config.toml
d_model = 192
activation = "gelu"
positions = "rope"
bias = "all"
lr = 0.00381
decay_fraction = 0.605
seq_len = 128
Each number is 128 + 24 x the weight over its row's rms, rounded and kept within 0 to 255. Layers, rows and columns count from 0. Numbers have three digits each. The size before them is the row's rms in percent of the matrix's.

# layer 11 MLP down (transposed), 768x192, rms 0.135, rows 124-230, columns 64-127
109:114135175144138186120139118151105105136116142181149123130130121100098143082131123109110127101106206110152168119129147112112105129115124149085132143142139143153120152118130130132137140145149156
099:095133113106136145121144112142099121114140118116130156151105086109144124106108155105112144154125144140140134125100138145130114101129155109084123105153127112151162150097126122068102124099107118
106:117128128153161104131106090142146138107117135149096136139158140132137135102158113138093124146135095149087097087184107137148137169161144125130113156139110106145147130128124140104118127118117119
102:135152101101124053103105180104142139148099142165127133142099130073105143109134130163071092122135109140116132154114115116143158129133145130125116115097136133148167117135154128107164111141107140
093:140123150108117104125132149140154130105090109105129156123101115096132125120069121114123142122125073123098162117162151136157133085147118126165105163101081152116141166081118090128136142181161145
105:159105136142119123155223185145131125092124174100130108190127134108099151110133143102117106118118104146128162093143141165115112087150104162121114131106108124136133128148120136137150144127122149
104:149115118154133122099094168095171128154152139124145107084111116118142146144120162120183132122132113126163156127131111120129083148119124102155153142113128117123157121125132125074078139114091127
090:128135104144086135120093131131118148098124127101133127115173114102154127119143146107121111149138148116102120113153188133090112104143127102120123158082110138101136102113138142139127101126177142
097:156127136138158160141120148137113116095123149075088107174113104081133146127130139117149126114088125099129103127187114133144105160140162179146117095153093181110137109089100155133097136098135096
095:130143150163111121142111167168120117143118143132149114106141165139128138125154056145129084108129102142143112140140120111151119117135142118126097106136111119110144130151148117130149112152128136
089:155142173099104177107119150105095161127143099114119150132112077095153150086107125124142118081107107103152137147138120135068189114114096129110144130087098115104131162121137147118093143128165142
110:137099141103119126142130098131134130125103075116163103079130178162112140142145122155135174129148112108114142129147079095174156082141098135150121129096123126130119132141132110157124156143166106
100:126121164154161136130144092125101116115111151113106141106115184103146108155110141106141108137149123110136132113122123131111124115106178124091117108141062163099139106154094138112158131116096147
091:101115145134127127125133142135105173114141091151118125130179160117118137158123143122099105108165099099148111125144161114096116078148122174144140114109084109125123139119129135127138163132122166
106:111102134090163135069137097150105133139130118137078137108130080156112131149110160135124087150109119163110128135151153135109162151142122145144153129103146136160155119116093150148171132183126115
087:176126098143131150094148136145137080079087161140138130110106139140138114115069150142148149102149159122109103149074103112183124156132178091143132153108164145154114124098117107141137149155180157
097:106141147079104101143128119132132167117145104079097169135115179145157110132095149137133129118120103098112147123138151125149110130130139134165092119144129141163172121149085132124123117177083115
104:147075171149117130141185084143161114103085141151126146125126135145129120152148168104185122158115099163143114111130132124142122124118139117114108139167155151120055151192111147128134134137093151
093:117104151139131137094089139140116118188172141151133154162109116137128126176134131149114166117141131132114164109139176148126180137106063185174175104156127123110075128130148143101140079125111141
097:140151121117068146115143125124125103150138155098092081102129114152113094149098087148153102112116139106139119124124136104104098094110098152107109088145124112115111162149133117172126134137160140
104:118121125097127140072158148133168141194146157100135119089122110134133144088139129132107108094164124133112133110114169114132134126172134148147099151113117089086104082140107137097126165113092100
103:095157142130107124142136113125178146149172148086123134108164075127124097105122112119149107176160143105117144105127124133127117117136152154083105155120140124150121131130089127132149135147147183
095:090133141107153098135151085163153117140146134118153092134143125123148169110124139111131147186093132140109072132082096175146151117139124132132147133104132087117149125117134137112149105157137133
098:115132141151112109100140130109124107148147138114102157102156148144106176138127072142139108130125120154151116103160107171084121136145110122136151111094100081109154174132134115130129119186158122
103:112134127135123151172090110133139115127139181122126122139130109121145099091150144145130163162134094131133114137125099144089083151123102132140083097083181138116143158138116105122121152134151098
099:110109136174143155101144143120144107064140135114114134167124152149096135138134182119129129098187101087165138125113129116093121127170122158130125143155144085163126135138146146137129165114116152
103:143149145165113164146103118090108116167111164136180108111162166169133108147152149154136153102112112117152100158162149160157137095139120136135158130155152168123134157080150111129126118152133172
105:072127138135124107116171098110116139100127178131157137141131101123079125179104158127115149112146133096142157133129133142131117148139146113148146143127123090115137139141105136096168128160174123
099:095118090118183118126125141122154091141147072123150167093082116143132132123155119145139122161154136138148144102143164097115136094160103145126148104137199136136142157162132146094094112110174111
101:116128102095108140153147118112116155153113132096173159107130106109078123119168122142145106113139138114133124122161134145139119094141119133107080125096127125090145096167147099137105122132133126
099:103159126095138096179158149113157127114142177113112122134097116104146136102129157101129141121149086096144140138112125128139107144115129086126144120099118150109148114111173162159109105161109093
094:150134134110135124193148101154108131131111148127123122144129154124134148146138117114125162079129099091126176076111132097131137140123125130155154143132106134125102122145140143090113189099117100
093:154157115115156121103137111124124126129122086155129133145146155111094121142112081149166131130091134152106110135187122148127087164074103146096092136159133128132144125097140154159074097153130167
100:181130089111103128143134141150154147074179126103116119094088129135148105143141145135118124119140138116125105155101159114122144145126143155093103143125151179179089114126133120093133114161076130
097:104160176111109119143095137144143180103125075130106122125135125154129116129121129115130173118159087114092111107111107085124119156173109096120074110123143145123151122132147122089132108134120134
095:150119106150124135071123128125084139096159141192145147135107155163148135122130130129111108110114124147145161149108130118151123139127107131194109152106137134156167082154109081170150160128128155
103:105123097162151151126128084151129166113130105147100160147118112105129130084102168160130116132100084125119131088146132152102104113120110139095136118120165136128126150121123117127121153141102103
100:125122074169149124126155161137117134142114156124133157135086112133122125145101132147147157135121116176113157115165094105137151106160100111126134127115122129143126142111087121163124141106107141
100:152100150082102114146118120103123166165129160142162142128088141139137139137170139153140146114095162129140181092151137140120116145090121116114134148142114100125130144144152150173079148170114157
101:090141102150156091140091109111153127098120127137145177081121144175147102116124151111127136097135139131113146129088148159133090146139137089124099152124148155098131130093141126143137111132113127
101:122154174170142127107106162097120162132121102122128118160121112098100111141141132144138127115132142141094075148120171127111137085081190145082159141108123173092134116097113131105158166109137134
098:119120100125142155126105118164110114152140131130149118123116129141094150094136061133147115175142064138134149118112098166155127146119137113137150121111145130129114179140111117149105116132157075
091:097136132128132086161126120162101139072091142126124126173093120139109113132128086164140155144129112142128163199125133094111126135100132139085108128135108133120158117172154133135093074119101164
089:128121116091128124186115193105152144133126160139142131101123117110102110108125112112099111099130131073086108170124130172132124109146160142157151132105118157122127160139148139133114154120151086
094:125118146120132126087100089133121124137111150122135166105108156104125143112127134115135130101132119114158088135128150135109142157144103126107133132115129101103205136075087168161137134136086130
100:142116116114129156113112157116151096108172107131126118157070193132125139147137155120120140106095085123139121162167146144108149154101158094119152160172133106161110129126125141094113137170111146
103:141121172143108110141116113161124141113107133144109078105123124088142098136089130138131135106144154162170170134132104127100135114141154124153170094136126104155111142126101095149126196114172112
105:129142175129151138090084130130115117130116108159110129102120142144146118104103088136159074147136142172160156115117164124129111142137149127123167095110115128144147132142117132130142154090105143
104:128122138113105140144118098128181153132131136172117122149121128140157127149158154124145141096140128098129138129087165092106106130142152160145185117140138096091106133122126150145108114156173068
103:157123131087135132128125094105103173131158139119128150188113113133101135158121132123124114164114142129121161133165112118109119073160138104157122133137083148150146103159114182136083085116132122
104:145141154144131077141102154127136119147130142160146130143135165169160092098151114109155114151095115148130076152133149149132164142099155083123144115116146169120129150127106141132092120140150163
111:107128143116120157070143119100110152145121105142121084134141096113141115121163148126131120126108178107128155132125147132123156145097137125120099108140076134152124095162059153154115112162129146
104:109117136133137134098153144097131123148133120123128110077133123125095103141141135149132105115123137132115146158169103143124100155116138138117102127099100106077141111160095158153146124102173113
101:155164095098124132138090142129091111105130126118115084132134150097092146152116162106100151149129178125167102117108119106146133129110129118158153158139118112155141170096172163062143091154141142
106:113110097134144126079127144147162178141149132113114124152173125164135119111155129119138112129150132084150127132094111144095099106106109100115137128142072119134114116121096138115133135133143137
111:152125147146121135172179148089138113123116136159090140128111156131162128106132158158155137146099151173152112108132107146172114133158100152157137118116122123112107128123097138101125124133120129
099:127124114100111139103123097126189086136137127111109142120131082058107128184104074122172156151135125112129140090104209163132098117144131185129132092111108149126081097113122107143108131098134126
096:150152097103136184119115148119070118147151118153096152151068073134132137097118099136127119112115095135161143161107132181119129119157164152064148112131101101133120159129132167133151165129131100
097:126136133138108134107146117131110124143131078108131109142134120132101087113120130121131148145124160142156096168167083171116110107101111125138114140151105123118111108115047162124122125096160130
104:162149121104113150134094120126135124130125128157106133138116165115149130074141128111131106092123125129094153129129142159099139192141121113133161140094131096141124139139171116146092112108121082
096:091148119135071172122146202114132167104069117102108109138095147139171124116113139125160150151134141157124151173097123103167120118128099083151086140126165103116168160129107142141120153145150161
104:135125143094126135141149122105130131111118148096135070145139126142140115106081105138154070166097171153129151146128139087142164167145180177128170126103125141139095088107126131079099071132185131
093:108141119118128130104069138140114119134108103112155102107139139092162117080129120133120139163121114150111113157142124106164069157132152163142179180130160145106131144152154165145137151096119148
097:149164093173159116128114120140132130112126096114104114112137145074143151176103145044203164105103115101156159136135122141131129117084161140126161135125085089135135137142087138097119087128124096
093:099160142112156111149106141169102142149142131144123106113119124164124105148094143135151123160140116115099101159148146143104137115104089115119138127100125121156121154127128104118126117085145143
091:154128131164103142120074150140133131139116106173096143137139172113127111119155098098144134120145118142143121126080182144159079149107124108135156142106145170093146140090141090135079140135134112
106:124139118120138165109115148096077158163128142140088107091132123156148150094155090151103114126125132131142098117083117153143129097140151155099104114149147095146112153132121150140118113159114128
097:111132127109112174098092146126138114136112117131126161161128101134155098136090138140142132098125101106185117174159107119124138088160155139084102104146083132116101088115117133145124136127124156
106:113100117139146133099105145134161117129129107101109182135164174117114103130168153153129104146096126146108131101109159106190167111140160137129116091145169112100136112146132149145112151103115113
105:102206101162082088107106116098120172150184132135129116102135081122108160101163154139130159114134133123146145129134180161096130164137116131123164108132165135131148110152134101117156139167105106
105:153154163117110154111114154083105143132130128129112098125105123071127137173122130140150110137101144138091118143119119094155127158111114108186138119091067144118117158126153134163126160145124125
101:120088114113144173098109153123156155116121133130115128142111152084145131137106122128167174132128119108119136149077071115159109159136105095124129136102113123093151146132104145155124119136172142
098:153067156110149152129100097116131129124145118126083106138130112091145137114103105110133169134114109169128104137163097093100142127149114183106128145105155131151109105112177139132127108122149112
089:124118129150123132117133130144139102163169144105090182140163125139123118156104115145166125101153143141142142143136075133138105125145122153116093118150137108107146151109160150123120118081156114
104:101120159153121155128111177098155151118150151106156115153119158136111149047128172147162112131141122115165139158114140157116159139136137156161212096095126118160146104119144132114121158119136140
089:119106150148124154121114131146130155165125109133135137105133110154170121129080104108135157097166155105155138111083111098130131107091093143159144148125161126140122092152113096144118122136118123
093:098115092165153091155117168136108127105118152131095125132141125122129165115137151161189095146139114102112122121096100074121115151142159103081103106096179115123173159143148099160135128100145138
109:151136151146122101141113083130163103147089154167072173112109157136100153123125121117087126086096115152124125098130143156134107140137115107133097106125078140109093136105176129148123127111086138
094:134084134069142126148115181148139099158122134142147104138083146130105111096144115164135133136113126127088085150100145132139091097091101161142120148106087147088152125122114124143100113125114164
096:154119138133088086090156113125133118154130139141123089117146120134154143191143141155100102155125106190125146137126153134136124144113124099128173168108135127128100138109142146117140117116110131
099:118111127124162132082105123113150168135119142097125140123115183131166166148092119126106145125117139124154119108136139145129123091136122117184161132168152116098134141134096094092079134129153121
101:146120113169149134090159176171142124131091145151138143147149134167151177120122109122139159115113115080128114122147135153119144111158101132118145135117126148170136144140154138123121168082080133
098:121110131166119105100141152153136111154155124096081149130131117155126176139146120146124133139048124090127105132083142154145164146122146150127129074097148112140111142116124158142101140116114129
097:140127130117158077131151106113141156151097141130127138126175125156124115139127163111137129137150167156142103135084111149073130147158126127160122110118124159139093142173106115129154163119109111
103:140171097126114129161076154139118147155125124123128126139146128101102109106138146152133125135081111125148117133121151125088143107109107149120159159107156140123111148110139132110124091124092117
103:122154126131164139119128118119113112131096119135093160116100119187138119152094173094106105138147118138114171096102147129098139105149115086184154129121112116119107139133103101122126132160099138
095:109134127097125140177091158123141138138131118116178120095144134128133103160098113138126138138106144146143136147177170115107102108160131146148137144120166098104162108150131132152133098094118080
099:170172136133120161113130137139191128170144095093109132108105119122132137107112143157141087135121124142079076156162120110075119136114177132177136113180111124142122101144124135133110155135131155
104:156113109122165129141128147129139132118142133107118158126140119123137113106101146149137146107105120138094165176098131147151130121089113082105105150109151126166120149128116152116154135175150139
097:105123154127135116111100096092170074145143139112071130114112153166134152122143156127125174139122127140130110094122111113102143162084138144141109166079158153125156142147120103134137209154156156
104:097146107137141118169137093122125111141117133095133143120138129150112124150129138142144132151086145119106168112154099101139088108120138131129145156177150122105109169135133155108156143084122118
107:144123152132109108098114113148112092163093123154121088156174145122099127113077109171117093134152174112124162084073105141133155098109159120104150173132151097158161110095123133117087129145139131
106:158094126166150138109157155158150141092142083136140112170066100152156147095128141108158140116111145097142084153166114134097113109146123151133156131137131142115154124127152142143098134216083133
096:115111097160091082114074179131127138112159133116158134096158110118108107127097120136130103130104122127137150104137138147107111112175143125091132105157186154151161127130119149101113128090131133
106:151139138138132132128167126147165157127097133117135136155137146134097120093169131099147116127107147164110133103107129111139143169112100110175122102142143101101199114067118142085122125036130154
101:108153117134146135141149132109118071124140146108097092080118111155121098141158148141132122151123099105125146141134111175127125106145096120097097104088120136100152156149172167132141132141124150
095:150104106164112172171157142130140101123099092124122174140173191116136163128137157144144134124112150170121154118101140114131136114155165139104103176108152122116121097128132143118136145101159135
097:153137095133130121115169156104154127141161123153112142134143100147108130121109107113170117127156092113101143126137180184105128120149175208117137193133131129155139138116133113096114100139109119
098:082101110129110094112130105090114190140132115101140180130144105079126086134109172127116159105098164149107113140150134097127122111114158104120120165132148140133107112130112143090123103071116116
084:132123106155134161107145113174124116163168134094118107130095140172092116141123099090129119151134137130096111101107114124142066112149106148107100131132126128143131117130149135106115127111120136
098:159081110136127148127128140132116158135104097085129130085120091155136144120103123144109137120155145105159143154136120108153125109145128115144122160121072109130123148114130101084161135123113117
110:104092144113064155138123139105099162167122095106153104114156145151077052137132125175121133142158107145108120141119146147147167149102117108146108138156108125137132115164162111110126128074175111
103:136160128108162137114097150113139148105151135127142106204125101109159162172098090174097138125114120112134148123124096149117133160180114124144163149167129138127179121108114137143137132151131146
101:143134159119111166123160088153123081116102108124128151137144156126092129146139143120166159160140146103146147119115147095162122140118151106126133130118126132112167163136125088129140147105111120
092:163117111115123105145111129119157097132072113135135157117069166161150117125145136100173150148107104102119138139093100118140144133152151130119119141155114122117144156136169138122136145131089116
106:096135143130100052101146118147141129131142158108102081144139125135160096167142128123120132120154088118146132146147151141128111129162137121152118115132158104114135144152096114098109106139110067
102:112147163132120111106160126098124117120126153110128131128122116130139153144116168164140179177086127175117102163130122187105174111096119105146142128139131148122152140104156132144205139148089177
# layer 11 MLP up, 768x192, rms 0.118, rows 125-231, columns 64-127
100:113109124126182129108102109139148139140133137175115097140117140090150149166113151107125128127174133119137095105133130134118134112108130109129120100150159114134130099145139095147142183124153129
102:156134146061127160162142171170138120138109145128157134150112119087138166116141126155148122106139113143133123112078176117137098144101141066140120134147192159147120143107126112156110090113172090
102:112158169123122139182083132188172112144129133130078142130154083154117143111125130150108138112124138133146121120094092104116137174126130127154152145132106145095154149098157115147123141125114132
095:134140115149130106155157155168133065148157128170133135171114119141137120128086153144170121146114123151124136127064131125175145102166162109130148099143142112118124080143120107106146149082133103
103:136111136163130097109118092127163159108122182116156132120143122115103097149133164168128135135133086123132098111163146140092105145151098137167106161143108143149151116107106130058115125161102143
098:131112130121117132105121109157162118099134094133110131136139090143142112079138164162086178147123165161139146129107122131090116059107086118124114083095102096089124130147123072122172101122150132
096:140129135113106116096141124099128133118164086117077157156129131151149110161151116118125098110156151155113145125131121093125101110078123138110076170096091109133077104115177142160133129126143103
092:124115124126114128098152142117101111151100123151166112085154153148173077114150109112128128112154143124128159125102134121078140143099137147099113136118134155148096122146147154142115100139055155
099:140110108108149135117138125091154132086163143110159149134105108107152171112102159128058096127116127137087078120116117101113163126154107116100143103104138148087070117143135143162118142119114090
092:088162114112133126129121116118144162112140146120130148069155132110128083065143088109094141138130113137101116138116131150130158099133125099136119134121096154141176121137102151126113109138130110
110:129123173121148082121116137144125095114082114102146130134120165129130152176145135158118132160124136141119114142145153092137149106148165117139090132138111121138134153115115102148133108102116142
098:160156145109160149127145111133142107145120104176155090119093117111123100107148070147148161116105147132126139170133102174172105122116097119112174144145156111138128111112114086126147182128116104
099:082204117170124132111150134149131126137161128138133119098103115110100097105116108141146133125132117113096095159147091165134089109109130137112157093149190120122157164140116099131106176117128131
105:105148131130127183132141128144132086135120118092078150129125087135115125154111130151099127090163142115176163158135112132114121156118122167165165136136126136144124137102148069141156119159151097
091:102138153192127093126118147140125120148164141147122154127114126121116146174162153108181103119125126195142132118155147136142141099130159184104134162137141123123131147112109162109178135089101151
096:152124158135142138089156128152108120085128135151133118119089132133136147117156117104133083125142159129114132139171127155105125118107115137096176163119124129137110070133155113133106097093145111
098:110114128138159110147112088108110109124157124136121146129117118117126141129135123146151162175083104119127145137124083124148164144158119088115155090119170079113131115131107126136107137130102120
099:112066100109126120136172153123108167075113117086097111125119126130159130150136114096105164151131123130109101120156143158126151127126132137115147164128131113145172129105097165145186117095156109
099:124065117088091116135143130143142092137114084158133142171119139168103120153140153108101133129159155133141108133116142154079148092108131158133114105139080121156089091123126143121127163071133153
097:107154105124094139128135095113113117137124154125120150119123162091118120176116134151092126143133163138103122126160136121164168115126134109122147142128114116169129118122146110155130148102151126
099:121117118108142126140077143132112114144112112131118156130113197119164150129129137173150170203138181093124144107140094092137148133128120132144135169124173118134146127114129079138125140128160127
099:144143147131156150097128167093126144112142134143151164096132158125106138110126135115101122205117171128119116131157113114118135138108137109121185169143105107156101093158087128154078166148113100
100:118139169117065145160162114130145147109109117178154119123120113103182143159127119138143155138138106137105155137082115144147147112138148088154093142137134119109099107059129100135111140092107133
102:129152160103075137101121139112127112128147095097104126135107114096138137163121145097132124085140127131120138097134090123116135122148098111074132108127135185134075127169099134106150114137128142
107:130130133120127119064122139116085118155111082124123119122126114139138116129108133153147131097096136148125134113134104157141132146173154109162121100105087114121078112156133122133096141134193136
098:133125152118143090129131147099117102139136113131124134143146113139143150112134142097118123121111115088124175115113093138161094077175117099137161124131114112142149174169145138144122117141139115
099:174128145152146153088124156170090101133136142094122099126113141143135133124116081104113124120143097164110113120137081120174124113165145132133106074137127147128095109151112130161122133124117077
103:086094100149088159082139102121113101123138125122145129160142135103095099120164101087118172120118108145152107130139102132170126189104105122095119151144145095166100112130142165163119153139093142
104:113148103103127133105045135149152079124162114095115134161141104125128101095141152123134141120135138167129086173169132118106097135139107156127131129142116117119132108110112063103151117114166096
101:136145171133119172124123122116107133141151122125117121146116113124136111196117151126107144120124133138163122143109116121145130129113146150142158108127119115129122099124109111100114174098136090
104:129143117115154120065105127142132127129142128141134138090101110122106133143148103137124097171132130118090115151134122118151107117068127119128140142177147150136181116090122172143145076143133193
090:113128112119147169147174144137160121138155127136143127092101103160114141095134120128096131143156136101087112132129157095117155102157163125091146123175154086122139155165117124112136131140111135
100:092102128115125109120162143099148116118144107106165098136115112111137061164150118136140133145155125133160133128118124139112105163128167114119139077064113155132124125103140133110097147136110137
099:128148099113055110119083109131151080176123145173135185130099122118105129116098105126153123099110138124176170140100129139126114138091140122070155167141151137094088142111118145147143146127155103
110:151098116126157109144162140106088098153165132142124156125140131121137171124128128131139135161109120132146130107140110130092113132105104142163091112115103148140151112090111071133142135078125116
107:136128144095086117095085151129104114117133149147122113085133137146121119105129122142140122130131135131144144090142138170119112130157165080152138145133085097121144144131128127122128142130146164
101:118142170078113155162147136120124145152135134139080102158117105067122127136152097120144159151115156127109110103130157141131152130122163157147118123131114161113106105143116141164105150119110133
094:096142114149127149135136175171137125139155171127155095114128129135135190133117132157153157136139160176126171126119118141082090095095124101135173097145162130153156125130108150157123137082107110
097:135120160141093136151172113098122154124149163129129153130117108121115118155149077114120094146150146138165117084096108079151095170069132144124093107124113135121136067147103108124158175119135111
102:102156163153130151109087112105115156106131108095146118100115089109151118130149176142180134094114117184103128122107129178117109123125115093154134150145151108124106129119089142135126128168133112
107:119115119143158128139156146135104134153158145144148161117141125121170102142137153107156128150114085140136159095098132147173073142157086086130183121094125095102142140135151194170156115153133136
095:089126113093090116174150099109107121145096108112155131123102132133149145108090107116111145099104147153110144154107117148140139134129113147136180118122121146126109121136115085094113134103148098
087:141081142136139129060130084118083140068135113113145132174132173112144169151157093114157133133103107159146122089125126119167140119126157153125100133134149117120136088181114128172137112123137147
097:128154081143106150159150102124114079077116135127117124130124111106147124080122112142108118113129118147130134107160124105113133095104116130146151169129063163141123121148107134156092164124122135
094:140106163131120128138146096086120115099092153157091142087125102108128132160133110120139073103159155109168165124107129115125148095163070126180150113133157149110152108118115137153130077134140087
098:118086139127137127124115098173124153127108137159084151126117125109114107113140069144119091117133148125112106130090077147182129106177148088153127112128110121162165155121108099122175091141157119
102:085124154093113126120089121158140154174104156105152104134113122147151119116123107155143171129134109133122115140158190133126147098110162148132156101133143142134129116131110074106107124150087048
105:132143132140137128160135136124121098180145119159127131142085124103087140134131117134136122160094143100166121118116116104141144140137139135075166106101102120152112113160122151183156119104185127
101:137104147146137154085099107125130075130131088113160143138140117115114106120146156177147135115141173158113099109176124105112152067126114138113148177136107083100120120167145119153132137165136083
096:126139118127114117125095121133098119140166123123117089122146087090105127121103083118100112170171105083115119148125142112096075138163159101156150167128104129082148136127182105116193127126134106
104:120151107123121111155183132136113138119145081129072101122132140138110115114157096166157127125125137130132107050127145070139083124149129111131134076108085092149163123111113135124125115130091144
101:105148136124121106112111122149138130142164127157173129140166112115138145146163134129103169164139133119147096088203169148124132152105125064150103174132107124145152175136143109106132112160098117
104:109134150134125116119180101138162161115173132159125135140091136138168109109153114154168118090136080127089137133122145154151150103099121134106125135130151142139141106125152117175130125112175156
104:125102132089088098123133126081162127153156136168110123176155113096115129165092120150121114133166127127082090132077099113091146128171130150115119105114148150153163110144147134103151123098112125
103:121120123115092126129140102166144121098120132152137104106101124117139104122105176173186130142133158143134095107133102147161139118120061138120184125101121139112109115095131151128125117132121146
102:135163117111134114120143104125149146112128153099143136120140140175145138126146097149097146135084112119134138101137097138121128114146146145178149103102112142075118088163213156151100091143127130
094:120141146093181084131089098083134167129114110164186160116123166151139101107132137140128137089130111106131130108149103126158123127141134131113146123126126107124137106144135109121164130145104150
101:128134158138117137081112150154112120139108164136132195136111096153093160110131120176146159090133136092151184124103131140139150151113109116110139129113137087130171136097106135108138111147131135
103:150096136121117104120114113128109139138178108101090098144118105069133165131156115141153145116085145138158155116077131140152129173135167196138099096185095120113095086141107105129152146140134107
098:115114077115152134151149112107123150091107098149185190102140107121136111123150149134093139163125160155117131111092055143139128105139101130140113161123140164135117103111128093135148092139170123
102:127110179151165127119157062113129130132149111141124152125131122142104144094125170133063141129113128104113172142120184117140089139108107153124107099102082128119110109117174113125146107147151116
101:131115058118153126149147133135091110126165147160101104156140100113129102136157116161147138141153175116170116128165113105134102138133140142168148158145129136177124129123150119154111133169091120
098:138134125111168116128154137126090169167115122171098139138170140161088121124097126142066161100141113096181115174106132121135130125171144112135129108111179105141117108146126104101104153148150120
097:143138134158124124124165114100126167091145123075134117130101157122125079193111132114139158150108115149188154122134112114140158098106149086102074096104108141135131092115155107126120173138114157
095:089149125125136132138150187106155139117148102107109157132091097124181134137143144159118158131150159122151114105145118136128135113091124167143096108099174115135141166116113133121120150108130114
104:167124125135091114123111094129151098115140134125116124129105168118134120176135095108141106116132119129113129131125109077148172085116111127087120125121118102148093133146119089154085114136150150
098:108141136123130149118140153105120124107165131138137128105126117177107127152188202127125134160108104137123142159156082086158088160130106163156158124136106133093090176144142135125130151131130113
109:134153125138129093117096097151135165128119135125154128111121104095155163121136142160124118125138128072118112099162121140116170150100128141099106122152144122132114150175143120113123118106113116
104:107123101131103137172185140141127095186129141094122148113124142111084075133142093136133128117111148120142112097126111134183108145105125153135126137106115077165088114148123132133098136111123144
097:140116138108139103107138134122107121170140137112124140123061162140117127141086127096172153171133117099119106090159159118134113143134159138082092168152090091163102106149154127147108130131123117
108:111126143102094144116124113156137119107122144119076135125118129086125127135150120141088130095143150116096158146113111117138105128141134142138155115129090120106137113176108155110168149158095137
110:130121132120120106095136132143090108102127135140085136137125096103109128131116119125106145113128158148089156140127135198111136120175151153086184136122095134176155159145146142150094159123157102
096:080152128124078106165147081142137113138167133151125098122136097150158177138140131148113120129139140133168153165091148088144127137138133116118145124137117140146155115133122143161127110137146094
104:115127098093142160129137146105150084161093122108128147151118111176166135082147153141114109141155168088175137180132138134134090139143138092140152131122135085167155098125134099131131139113133120
094:149152092113127147086104092142161120156091107129155140102118145136135135146163113148146124139134130109131081108141095126140135071095136154145110128111139136148140170167126161100123142142121122
093:155122121131118081124149084141125148169095146143103090147125104133162100127131108137142125155146141115191131137131148124146116102118134125135090109113122111129153130114135170082134119124123107
104:074142147109128110128161133104137133165130136111127115108146082101114120174157128153112118070087123112147121125126160138173120091157150120163136150169156119147125121124111121130124114111170168
088:090168139150112155151121171165138086071132162140136136127148153149147109125132110106129173115153108121099158155112111096155108086149149147115133122131177155131110127160112115137104135117140117
103:148103111107135126113129127135111041160107123101144125118094099115084167127167125154101150124125119125121115121130070102110144156129132112100094129162126143117142149153134154087164148122180155
094:087123145169103094146119140111135135126132122137097136142095121137096105101114125108137127137148102168130119128164128163128106145109110154134122114169157133123175133129143108133136112149098095
096:099076131106142171140095127105144123120172166135125084144102153119152110101139112136159138154104094127092122141109144142159104116111119145123130094122102120102133124139153136105091113122117143
098:136106100145134152120141117124129138104146118150117149158141103154149140089152144140110136112139121152148172088155136175150126118115130136141180144150108078121127109120202118137146102129099112
099:062181129146110120133158085109145118117124074149147128118147104087129119145139095152134146143115119162124183121084176104098131143159114149193128087082145109141143128135129148117110134168132095
099:118127051129153127116142135124075151143106144131111162144093095115130098157118114101143147139128130171130107136121132112095127151119081119162128076112120125102123122141124145092095143166108132
098:163110165125142118130114127126143078165116142122169139089121162164148120116162128148110122130141121165152120141107091145132137118127148105174144149136158130102134125158143079111117119176099155
094:127097123117096103108141135117135124170142125138116120102142132126140146123129111168132108148102161143139136099112067201165156125134130128111144125093153104134088109145134099112177145116142163
092:122102117122171086102097131106067133123167110129134141172123123121129109156170089085086169124162156144137146139131151118175099142115105138108105112084154117126116148169140101125112129143102115
106:140114115130108125137131108116107075162159136128120117080132120115085130124126139120107173136130128135127140151119095137099088088165174124149108133143111107164134092138088078128182115124144150
102:148114100139143122165126157143116125148116106078102124136110151130156093142169115095129128125156145117144129126123088110051163117154111150109148147134128082142163098118136118136143128164139094
101:154118088110155134116137169098100120153122110142119103177138118157098163176137128155092113103132160096119094075112160105107139136189102111139133116131125142169165144150113129118107100144155105
111:096187077153162137076139149094120105095113097129119116141134139128099117146133133146151163164144105123141137146152122161140115137110157123073157184158119106119078121177123105151153157155131127
102:114126121088126113116112104138116133168150147143140141107100082114133142141139126126089110121116113106166150124196107091171154119104141096159108140154123150077117076090099100146147136109119122
098:113100177146115149111084095155126104081124180118098152144106164145125106099126142171098098132126123169139140099140174105091122097123153080110123113133161146121128121146124158114155141111137120
105:120127093143176128103108146137071095158110122143107158128117122135137124100171120108125170100110126138143104156125116133158105136140176148144109115131121120117116132141161139125177120103158140
101:156150116119160141133118129160123086107121166145118130152146111114136109098129109145121115137125126100138139103072135141112102108128149146150038148126112085154091160107169098138132128154121176
098:154142151124115133071116105103125113124142118144119140107131125108123142142150083131116088168137121149125078108103106090061130117149145087126143089177162128128103113138178157128125120154116105
108:124130144126119128141112168156137155169165157117155195133105118149081144156115129140163107181095097090143174086096142097125139141110136140161131104166094106090144118142110142109145140103129114
094:122120118101111154150129177134136158142117130156107148088115113126132161127126103134178087151106081128139120118139074106135133081148137127091150108139156138142092127094125174134143109138168127
119:157129122146152155111127138132148134166161164088078101175100110123101120130135143140118145132107123130114143138128136130134110151137143050140124125110098161138165128108136154117078151142094133
103:122120101140144128156159116159141142136135149141144100088119148100150090131138176109117100107114114138138149118128149174125142167104114134135123182096147096142138118087119105173162112151132142
105:151132135110091104124138123134142118172068171117124107130117136136133137105115128156111118101139156133104148126173142101113124141145144097115152186122154139152164126137150097133136120146093159
113:083169087135120124097130131117160137136163118110130129164088163098153144156134088130146135119117120111158158130090111120155134109063099096109182134147157090145093149131166091100145115124156129
100:119129122148077126168129103144135105121121084123140141106118116082129113124131154114127166142084140129112156110149129125104139142135098122134128118077097121099110115108117114126136150117127126
092:154130135167104130085150147177165151100139139099109130111149119080132151157126099125124100118132079117110165119117135120121143156147130130096170111150119125144117129147090127110105163135160139
095:069120105132100123111093112161200124092102148118108144159122086105117185115132156140086149138117116159117121137126139129101155131152104143105154161123098110105143117127183141150187117106116121
102:087124142134086095131172106178122126128106127152115116113097136120107138148134123109122107136133162130131081118142147088142116125106108125123149132160155163140121118171114164166144114122127113
106:099124116121163130114139111109167133145132175109071134113091158151130193143145135132070118125132092114097112151140101151119145114086141073165157175147108165087128153125127128151145116115169136